Weights of a small transformer language model.
Size: 9 layers, width 256, MLP 1024 squared ReLU, 8.33M parameters.
Architecture: RMSNorm before each block, tied embeddings.
Training: a variant of Adam for these matrices, 301M tokens.
Each number is 50 + 12 x the weight over its row's rms, rounded and kept within 0 to 99. Layers, rows and columns count from 0. The size before them is the row's rms in percent of the matrix's.

# layer 2 attention key, 256x256, rms 0.0631, rows 230-251, columns 128-191
089:52 73 57 64 63 55 60 47 76 49 49 55 62 74 80 54 46 52 60 49 49 52 64 36 60 42 40 51 35 33 29 58 33 62 57 57 61 40 34 77 56 59 57 64 38 53 50 49 59 77 55 44 57 54 52 63 35 57 74 54 60 52 58 25
095:32 33 39 64 56 51 53 50 56 43 37 58 52 53 53 48 51 44 35 40 45 32 33 43 52 48 69 74 49 35 23 30 48 70 56 59 49 34 58 38 51 46 54 58 44 63 62 48 40 42 55 50 42 54 48 61 57 43 83 72 61 52 66 44
096:50 53 48 47 50 26 49 69 44 61 63 54 54 53 55 40 49 47 48 40 42 53 35 54 57 60 57 47 57 41 47 73 48 49 51 43 42 48 54 54 53 76 52 36 43 36 32 51 36 56 44 54 65 48 42 33 68 57 63 38 46 44 38 67
103:37 53 33 53 62 73 57 44 63 48 60 78 41 52 53 47 52 56 69 45 64 38 71 50 46 33 47 58 62 63 55 42 36 48 63 58 62 42 54 69 35 27 59 56 56 47 53 50 46 62 72 59 71 76 53 60 66 54 40 36 45 64 63 41
103:46 54 62 55 47 64 66 48 44 68 48 36 43 62 51 47 43 52 41 48 51 42 45 43 60 59 39 46 62 44 59 57 57 56 57 46 45 44 68 46 34 34 43 38 70 65 26 31 51 45 52 28 46 56 49 37 65 62 42 57 57 34 65 48
093:58 59 58 34 53 50 46 24 54 53 74 54 39 55 68 43 56 54 56 39 66 55 60 25 60 62 45 56 30 63 44 21 40 41 65 31 56 47 31 51 58 41 54 43 51 39 77 41 46 20 37 37 61 66 44 45 73 40 43 62 37 38 50 25
097:36 43 41 49 46 75 41 58 60 44 66 42 43 35 48 54 61 67 44 45 39 55 64 50 55 25 56 49 56 49 45 42 52 48 49 66 60 61 67 58 40 40 49 59 51 49 47 63 69 58 47 45 47 47 37 57 54 46 35 41 66 63 86 40
091:48 39 57 64 57 34 56 65 63 63 74 35 47 35 45 59 32 54 46 64 33 44 36 36 41 68 47 38 51 51 56 72 38 54 49 34 35 62 45 47 46 64 24 40 70 51 48 31 44 42 37 51 60 50 38 44 63 51 59 52 67 44 38 51
094:39 38 52 56 34 52 54 39 42 55 48 45 34 78 53 51 65 53 56 20 31 78 41 50 35 52 55 66 55 48 29 48 52 33 61 40 62 66 40 66 30 49 51 46 44 52 55 59 47 51 37 37 48 29 51 61 56 23 50 38 44 38 61 31
101:51 44 61 58 52 70 51 55 27 44 37 48 26 52 43 49 32 68 30 50 42 53 65 55 53 48 73 51 44 42 70 46 64 30 47 49 42 54 54 51 48 36 39 41 53 60 64 51 45 37 44 64 35 42 48 65 71 46 63 49 37 52 52 57
092:58 62 64 66 37 63 64 43 46 87 26 51 50 33 51 58 38 59 53 46 56 48 58 41 60 51 45 43 49 54 44 29 43 61 66 42 28 51 64 48 49 55 69 46 47 41 49 34 68 20 36 62 43 46 50 57 65 59 51 51 38 61 68 41
092:47 35 47 56 55 41 52 47 40 54 37 41 42 46 25 41 39 38 55 55 50 34 30 63 66 58 47 27 76 32 47 46 56 50 50 68 45 62 77 45 36 66 43 56 41 63 55 36 39 56 45 28 42 36 59 61 47 56 58 44 62 42 61 53
098:48 30 46 37 49 35 32 46 48 46 65 66 20 29 51 35 50 66 55 42 62 57 57 51 75 42 63 53 67 43 37 15 47 16 41 48 64 46 54 50 36 36 30 62 72 58 78 41 53 45 59 47 64 37 57 80 70 55 70 63 39 40 65 46
095:48 56 43 72 61 48 57 54 37 65 24 56 80 43 51 48 45 51 52 74 65 78 27 51 55 47 60 42 50 63 55 69 42 55 54 45 48 49 58 62 45 44 26 49 40 55 36 58 53 66 69 42 59 41 47 41 48 66 43 53 71 43 49 58
092:47 43 58 58 52 18 50 60 54 61 50 34 47 70 27 48 50 55 64 55 59 46 27 47 32 50 47 26 61 61 42 66 54 68 47 48 37 60 56 47 65 59 47 52 45 47 39 41 22 41 48 37 39 58 54 44 45 60 45 70 37 35 50 57
092:66 47 69 42 53 63 67 75 52 77 29 44 52 67 41 59 46 55 44 54 52 45 53 46 57 38 57 46 36 44 42 67 47 59 58 42 73 31 34 49 39 50 73 43 58 45 68 64 75 48 65 43 42 50 56 68 31 54 38 50 81 55 48 59
101:65 36 49 44 41 45 54 66 52 76 60 55 79 48 37 38 49 43 36 38 32 44 22 42 46 57 29 61 44 51 64 64 47 66 43 37 47 40 60 49 49 49 42 20 49 51 51 41 30 33 62 55 62 63 55 36 53 50 59 46 53 41 47 51
098:53 39 70 47 48 38 35 47 36 40 44 31 48 66 53 63 50 56 42 54 31 59 46 57 49 54 34 48 47 53 54 61 47 71 53 25 61 53 59 45 51 49 42 43 56 34 51 45 55 44 61 25 45 69 52 41 56 50 44 45 59 59 32 45
097:46 27 47 32 49 40 33 71 41 43 60 33 57 50 70 53 49 50 51 71 57 42 24 35 56 20 58 53 52 54 66 32 61 55 48 71 56 60 41 53 39 41 37 40 67 57 82 41 36 54 65 41 30 40 54 55 28 63 54 56 72 63 61 53
096:43 49 62 50 58 64 45 62 52 31 55 47 57 33 55 50 48 40 38 50 37 62 62 41 57 62 39 49 34 65 50 59 66 26 63 49 51 45 55 57 42 35 50 61 58 59 39 57 53 38 49 64 53 42 42 39 62 35 56 63 50 35 39 72
099:62 57 56 54 40 53 38 63 41 41 43 32 52 51 43 44 50 51 63 47 42 69 44 61 66 33 21 32 87 44 48 30 34 62 51 35 48 49 82 34 56 44 56 55 54 41 45 45 28 63 69 31 52 62 48 43 57 40 36 52 61 47 72 43
087:55 55 40 36 52 51 57 49 47 17 62 28 52 40 38 38 58 38 42 40 59 43 61 56 50 70 53 60 49 67 44 49 53 56 58 55 53 52 51 63 76 55 61 62 42 52 59 60 37 51 45 34 40 57 56 34 25 47 60 54 41 37 57 45